Part of a small language model's weights: rotary positions, capped logits.
Each number is 500 + 25 x the weight over its row's rms, rounded and kept within 0 to 999. Layers, rows and columns count from 0. Numbers have three digits each. The size before them is the row's rms in percent of the matrix's.

# layer 5 MLP up, 2048x768, rms 0.0619, rows 151-194, columns 144-191
099:487497483492525499456498550510528548462514529490486558515476486518478496514555541488499525518500482504477544497499508501463484528528464488531555
097:496532496505515501482472500494515506461508461562503475512557462480507455523486581484521522498505501520492505531559506520517464468478461484497473
099:505482519533475488470483458483519527413510485540521508484504464522490524501510518491434518461509553479527527487513501431507480449489510478486476
098:506483461500513523503498518490524534507521508505453465546499470497514506478457533502475503490482527488512520521462510496520477470468541479547513
099:534475500508484535471494512515541513486489484525475503528480489506497484555473435507478482535468463471505481448525503478439527510505484498464498
112:459563503489508507494471481503526476488477479447529518523519492483558497471490533571488473511481484548490527547475490500486550514499482542506497
097:520496495489479530518468506475504545538519479491506484521513482526498503474449491510489509496525482451511460512468489523500489476501484512559539
097:541485495529512518488549522480524472512556482487528503488523462496509566541479473503479487526499484481500514491477553518517474507510486549453480
099:492502520543512523468506471448478527503516479484512531507505549521503499497518474517485532481452505504481460510517541527496469471482562486497500
097:507477486512459520539530497479498535444509472479468505499499488460520509479484462494466506506537513480547498478481471575502520550473451473494527
102:488446531463539496509497463501520491532517504515502529504487470494526493509552514495508508468502498503511505521507476492482500520545506494483460
108:502470524513495485553494534510510481467498488521507470525462473489493534459500496501537522494509488484551525495484498486507501476500467520521501
099:485507456493511513519460507479509507490477487542555470507476520435494521513450516474463465499489485500459517494513503528447507489476485519512488
102:518485483525492502498484489480553473531520476532516515461508496509510481488475522493469508487477474471492501496501503521517529511511508505529536
096:499498559491519506500516514503473515498480509482492500525537514510478493506517505467532526486510513517457506465476518516489484506433486528463527
108:479489441500484537531517487488468483517537485505507497545532520493535520469490485475497506460517502469478493500545477476509518490479526515520500
103:528463500497492505473497468492512470502503536519477519469541518512520490493516507506518481557454498457508470505540560514492486542513474516466479
107:504463474529543510458480472476485448462522484489507509567487499472511511506500538533500494508472504467488463512522470488520485535523515524526500
094:479505545454527470471511495485515471497474499534486488519493544529490520458506510524489504520526448532509466505492531534530556556499487511478485
098:467492514496499491511493445504488480483528504521540466477489498492526507516508461522524493501465493504470462515488462473508490483449502511533490
103:451510537488495539481490499508484521510486481500495497511522536504555500511494489487537479508541506503486512498473535477498495493511527469516497
101:527519486476517477538472466495537521504471488489522471518452471523516504494496504499454460524484483483502454506471502516521496531493478498512535
101:474529521525477543547459458522507504521507553514477547499487477519507551434552490523497551486525507463453535491524514487486526485480500499519486
102:461495492515527517483536514495487427500454524526489526439514475507483490457536502499508496488517552511521541421514490482501519505525483493515489
101:503530507486501496494554538515490488493450494527507481478493504534503498533498484525530437547499521484478550517468515493458495528488519534511544
090:492526550491463494475506491485547548529480465502502532484486499489499499503526535530475489528466506519501498504499528468501473530510536510503467
103:517448445493506503451488512435481487492526485535518541522508499493498526493509471535470517453501524482488494564522522469463471519528480509440515
101:543481529481505512491461535485396529500504447495461493499513481547486578532494539495488469552488503511438484521497497517532504513525502542496516
097:501509483440490531445509545494468536487511486424514501474507506522522490518525484501513483507504502547516524497504526505512530502480514560500526
100:486549514478505528484532529527528469511515489488523458535492538485500517485477497514508465549473474515474512515459499509546513508496528488520487
100:462489467459477531458490529503456558499498510526465509532532532477496519451467523522506491514520498494452503494541476506471537496478469527543487
097:501514532548514528506544492478496567472474446503524472516498494468478500563506459544526492522488488462469486490469505505529516492499493494532496
098:536489519519510502483481489487489504475507458567442498466506491471498561467511491503511472491499490505509512513505503511534507507468515492499529
108:515510493506503495486508543479514467504461505463501515536501529504497527484501521483519490485535520489529468486513485535502496478556488505463492
103:494487474505437508506504515543504479486514517492512514470507508500483547555517481473520510485485462479495501502489535493493497539536539472489531
100:560481464534460465501452517534541481555503478508516500476532502520495526474493509510526507457509548519521500489484480465527483470485474535483444
097:527497452515484536521479452450481554478481505488515469498498508484479478515504511508537511521480514493487520480505452474507542511518501505516545
101:480511476479498469519486502509506495476475475527473493504469510507535493475546493515515473518525472501572449533508529486489501522557485525517482
100:477507507481493490554553512537484490506493466559495482478506536530483497461521490496506493506516528507513486516456545506492505521483527561502438
098:533483509502473504466510506524549470506538525519487484516534513546500490543519482508465521567504510498514516533509466466499536469525440529517517
103:502490515486485552507490544520505509479472532492539503507518514458478451518526503482530517497515506500451489513491494467513520536498533514512494
098:458556497492524457520481493474451472513515481508516514488501531470520480498468499493487507522515513523497487564520480449511513522499490531495513
099:514430486479458538542472496502510520513456491498506498529537477480529498485531478498499483544501549525460507514523517498536520489467544574501476
097:492519535509487480474510464530493435465488540525511488505509483528435493523477503462446531499472511487489452551521528471480515482480491469490482
# layer 5 MLP down (transposed), 2048x768, rms 0.0721, rows 151-194, columns 144-191
099:504528479481548519449440488505508512496465498486499485469518483493507510541485507507506489500461442504513500483496507495531504510475511481474454
099:471503487483514482519510490510528473535475522502516538521495431452506480498529526515498529474466480474488464538523550470517505488511518490508521
104:509499529512485492509465490476488499503506515512528515466495521485531463520488517474542549529519479514493494457481508479519498502479526483486499
100:471537480510511519471519521518478498504482527474500473496504498509535520473471499483554480451528505490509486454465481510470497455497516536482517
095:504529523523525534490510506557504488513452506481546512462544494503517497536474469505496498450491503505512506502526488492545505481503517530488467
112:515537525542537497506510528532527503513482525479535495492506503460487484494469535511467491449490480464493517486497464488508471530449489488493497
096:533458524559514516499522505488512509480546533491477534514486473504535540557498495445534523534477506486523519516474475503498491473482516517497509
096:450601528509512492523478513524506465508483515489535480437502514515506486516500506464494480532514470497504471502482458538482487495470521522482536
101:526518486497504504497471474445459504485519480501473462531567550501495454481500538479490552519509501524493537502534537518496526494469464489468525
099:493497511511484482501503474474488515518503520531513504513538490487528484497525488511510489461482508522514529526511529528497498524463500493439545
106:504521511472564535495532489500465498506513525535521476497490504504517528502504485507473472451455519468498545505509510505532479498461486488511490
112:519489521546477489531477481474543476458490478529483485504511497482522550503515487521495533514501496509508488528480461467497535456494491460498489
097:501545492472517503479489545512529496525490495515502468459505481566476494502514504496509582534472473484503517476455494492538469473563496502473463
102:508502503511494489470515463545484493514471431507498475506506494553480431522523528498524526510475465501480505457477503507514492538532487512466542
101:432508545562503494484501456494546486492491502536503454499485510481524547559501480469484510478520505481503503494469512466521499493535497481498479
101:497527495480506478493547524543501528488476524474489528511497504476492500510507507520509506480486517518520554512545526518518481488513470498521504
106:488472522513482490460514522464486547466516538534506501495488553506514538465529486488515481526474449478525492473504507501526507496490497498514483
099:471528494484491475494523496539487491490497456491481465489485513551498511487525527546516519523479493489464502446531501562526481527483500484497508
095:510523488496539495539527498527515529479501496493491504450491487518500487471527491511498485522473532526494443513508454517506495479537495498519523
097:489522528483500483517488464557533515487513460472536451490504463510435523555474453523519463504485545507485509495509498598510541484504482481509497
103:474508513431493524501520492472506492506477494532487483490459487508482481492495468429514485509490489505521496524469509481491536537490474526520505
101:479501523503508487467557476488478557507518470482444468514482530490523510517530477530511508526505500522491525460529490511529529499483476488518512
101:509531527552525532491469465504530473497491458484473493499530538515512489513497482474488507536543510497449487501505548512465527512531492482531506
098:473488482509506489523498489520540449537508531535488532455452473477494482469485523478490494511532470517472473507483488431505509481515475515500491
104:502507493493453495505499508491486494511475493509494466518530463514516516484512471457488503523505521523516484461503510501539495480497517497491490
093:479464491524487547499504483511518494497442520439500476487475516503536486510514512481528486515467484505458515513485512485506557472517492545520489
102:486517462483488545510493484522508494488493473486533510516511485522485503476523490503505492548532496501507520527457508492480528525488486524491476
102:496484509491510479533463506490466536517491506516508550518469457495510522498505501516464518499495490511506524471470461507506503542500527534476514
100:494527504562488525491484540478439517520454513497481502508508485557529508499484493532535470498509457522499510493486450479483521510479455508520486
102:518479508536477516503465450507455479521495483538474476533498492479508497502486508528462473513532527542518511522527461517511495486483496480480484
102:544463502504472475509484506540524510508506471429498516540499479501503503489480490515529500522489494497438539477486483493505495542472488482507519
095:514471512497482452499514505497473500510497500479448511487493467490462520537492497475507486537548522526523519499510506518521439478486496525506500
097:504544523468475518475546492490537524521517479510517468524456500500521503502503516473496529504530504551463499501506494518543518484498529511465528
103:518498501520514545482500494523518515492553470512512486445518487463499486514521536432496495510481492463500490474523484512532528485502461519534518
100:554492517473466476502506518451504515521534533469491508488520475477505537494534521564502443476501478501487452470507507522523507521526516518486447
107:534502477491484519485440536484485489490474495480520469526522506505518549509502504491541494477518489539490493491532526492501491442542512522512469
098:461498462478533479541499476520476500462502467476487479507525513483484465540509471453489517488520501472533519503480496523495515529492522503551503
103:481490498526514483465473530512466506504523513472503559493503487492466525485507481478468436485510445494506501513480511474513469511525538470496524
102:499501508512508505482473532505485470512549459484460517497510531488506524486472475506480505527510518515487527457505534474493505574546508511475539
097:536513517532521483498507485467474520510502484524499528528484477490510538512504479507473523481534583566461526524570505521505486524482500548500517
101:469490502491474511483541552518495501552502507499524512511495482487538528506497570491515517551505519481456510475489544517545483472496528504502508
091:499465486560505446540528507543530462489484494556502497497547514499508484504478490503506502464482522499480527462480455534518473490485485426488515
099:521501491514469492503520556511548505501460494524512465459536515483467471491516481506512494490516499492539520495502503513511538502477486549508455
096:550489488494498521497548496488538492518442505500484479501519503479488495487489525486492523498503516490505503519502488499487486503481458509517490
# layer 5 MLP gate, 2048x768, rms 0.0581, rows 152-195, columns 144-191
101:426458511507508464478502479488505494504524521538486513527473467536562474486500532471479518512512480499461511474503523535545517489510459518488524
102:520516545462501511494467503467511487504526505519516501514487471455480472501525479521530513553494530454506496540486477480510462493538480531494514
099:467533489534489535502486495435497473479478503443503495550451475525449514514508543483442493509516496457539501510533478501498508507496566452470497
097:509524484451516525481488486463481560501490545522524491517515502531547445471543528530552498488471525557530488503452506537530482508494516516497538
116:478529551472490495513499517515485527475466507540509532487493479462505489501478516509476487521459495521530532522507474480536544504508504540505503
098:491553548446498502535491497447476481499515488496505498495432496524484495505519519507547510485489475485480476518503449489472489488506444457446515
097:532467496478494509564512482501486460489534508548470526477488443501477506479486476467495503517452507531498528516533470502479497486487476496511546
101:522536502450440451492499492472541463475431491459488499497496449516526472500456523497522475519502460492475502530467466493510484433486479504485507
095:499477473539555506497536466529497514445460502439542530464523473489531473518529556527495462535487483484476520487512503487533474482516500474499506
097:480510504479509489494540497475504510495486485504517529489500495551512527446493530533485460513478471482465526468500556518521521507495486501486495
111:523513471478502475542517530511523482423532515454509497540520546520478452448531515536497502480484484485528530489508500492515555473458503490498487
095:513498488488506483466539473479500483496489529476572515520512508493477473519555544513500494488487489518495555473459501468502508491526515529533516
100:524520534496487468491466464517518522505515493502471507486488462549508499470459517536535547519499517478535503528503502524502485511508478517460479
097:517470493546500519502511517486504476456484504524514494446469528531500494526503496487506508481508478525525489469506487506478495565513494499518551
100:535511508483508470496488561470496490510486474481507506557571526497507493520523527555508507498521515490488502521550491553510532525503454533462490
102:477504539480493480487539503500492445527485446489500520539485497520441500473503462517511541507478491466476486510513484511506454514472472501509506
106:462498501492483493502522509489551476505440519527466518521512498504480476508484493465524449520490481471470480482489489450452489490486494535531471
092:495445498478504543483528519481465481525528492477488496478541501476480547405532528474538497497480511494532516485534512507497483473524433506549509
100:494527513496516523443512518462507541515520517515530479476510497492502478479546497519461532560487499528465521541505528485479457538468499502516479
105:503453512509493504495488495538505471476495482485510501470520478464528519493506488532486514499534499497474514522526474466488480524528469541505473
099:464480482515475500488518496498503535532470481466488543469525465489461531491502507491495549484472515508491458515483497504514487476492480503502541
107:496514509509547514491516517488512506475499456467482497509514506468467485460518510492497468518520543543491521458467501488492484497547530513538502
102:498515469510472545509481561504518472491527469511532494504525496532488507496496473518516488489466519507478489495515514508479476509449512483462488
100:451517481468511486554538511485477486482479496556468453487491502487478515492497475496496478572469465470497502479523483527509483486532511492500533
093:475495527450516508476520476474500517504510457508541479497534504496486523535526487498535529470475520520539469556475516533497422527516487512528489
101:504509535450501449482450478512514514479498481511491492527523501530519484525537517539491502485518467510501492475494453526494471533498482501520524
098:493489471442522451522511450521533516499558537527512482495498525508478527454568506475530511510519508494537509523527509475522488509520473483546487
098:521519490533461494515540505468478462482501516502477503451470540534533470514536544472506465502472505496491514502489433536475468518520543504521491
101:528478480511490499505549503496533490524498477486477530531453467497486459477520498501460453543497518524521497506501492479510513517508472479523475
100:470519468489513538465536498486477484479519519564513496486489509457494525465535478496459502534492483490526502513528497499534502500447511474458526
096:500510461505527485500480478493539489492490479518493514483512518453480495505479458534496503507445495476458526491527515491523491500537501469501516
100:521465461486550481471504486453461498486484528546529500491450497504532512477492464530507491513502470452473460503480454497511534496472549519502508
107:543520541519523495522514511520519478549479496491532514501515513507455524530500512544529475541492524523524549487494474519481499452499502500484492
102:475496504524516469507523467490488536527513524513483510500542475519485513526506470533487485502506474493487514500498499490530522539511519436489496
100:502487466489493499499503482476514490519516452512513459496494509483484531539527489497507476507495516534491482530474465460535477516512465489488498
100:527508481510443502499485500522492519517524445444502506519457489452536512486505483506507537528521483523514498524468501524515501458493508478489512
106:519487502496502486518491563469506500531503476487490508504477541454546463518479491466574494501527537482452472497516495520526488487495514460485520
104:517531509490514541487515506524486511506497482495526499475473486517509511491540487538526522497490491467493482493488524503518511473511484528508508
097:484480534524496500535505520448490509535519485544475480427490487464490477500519494541528472530480525490501462472465528475526502540484495504494532
104:488562520512433536477475478536486493494506468493488500477458569463544519525482508466535483469499449528522527532526532525497506472469542488481553
098:499489521495451507496522510524461473499492484474450510544524488475514482537516532447488468503498476445500506505508529517497458508530499508498517
097:482476490462494510497497520483469476473532515479541550473511492507481517494448486552439444524482505535469505523477527477476510466511501509505526
095:506494463486536527516452492481484474508452489477487527512555482519499492478487461488485531497573496497505500519559503493504529483518503462494494
104:534508498562541497505492489502535496469480498562468508493505490496502511503459536501477524492523494524481556446531452498484475548516534473536518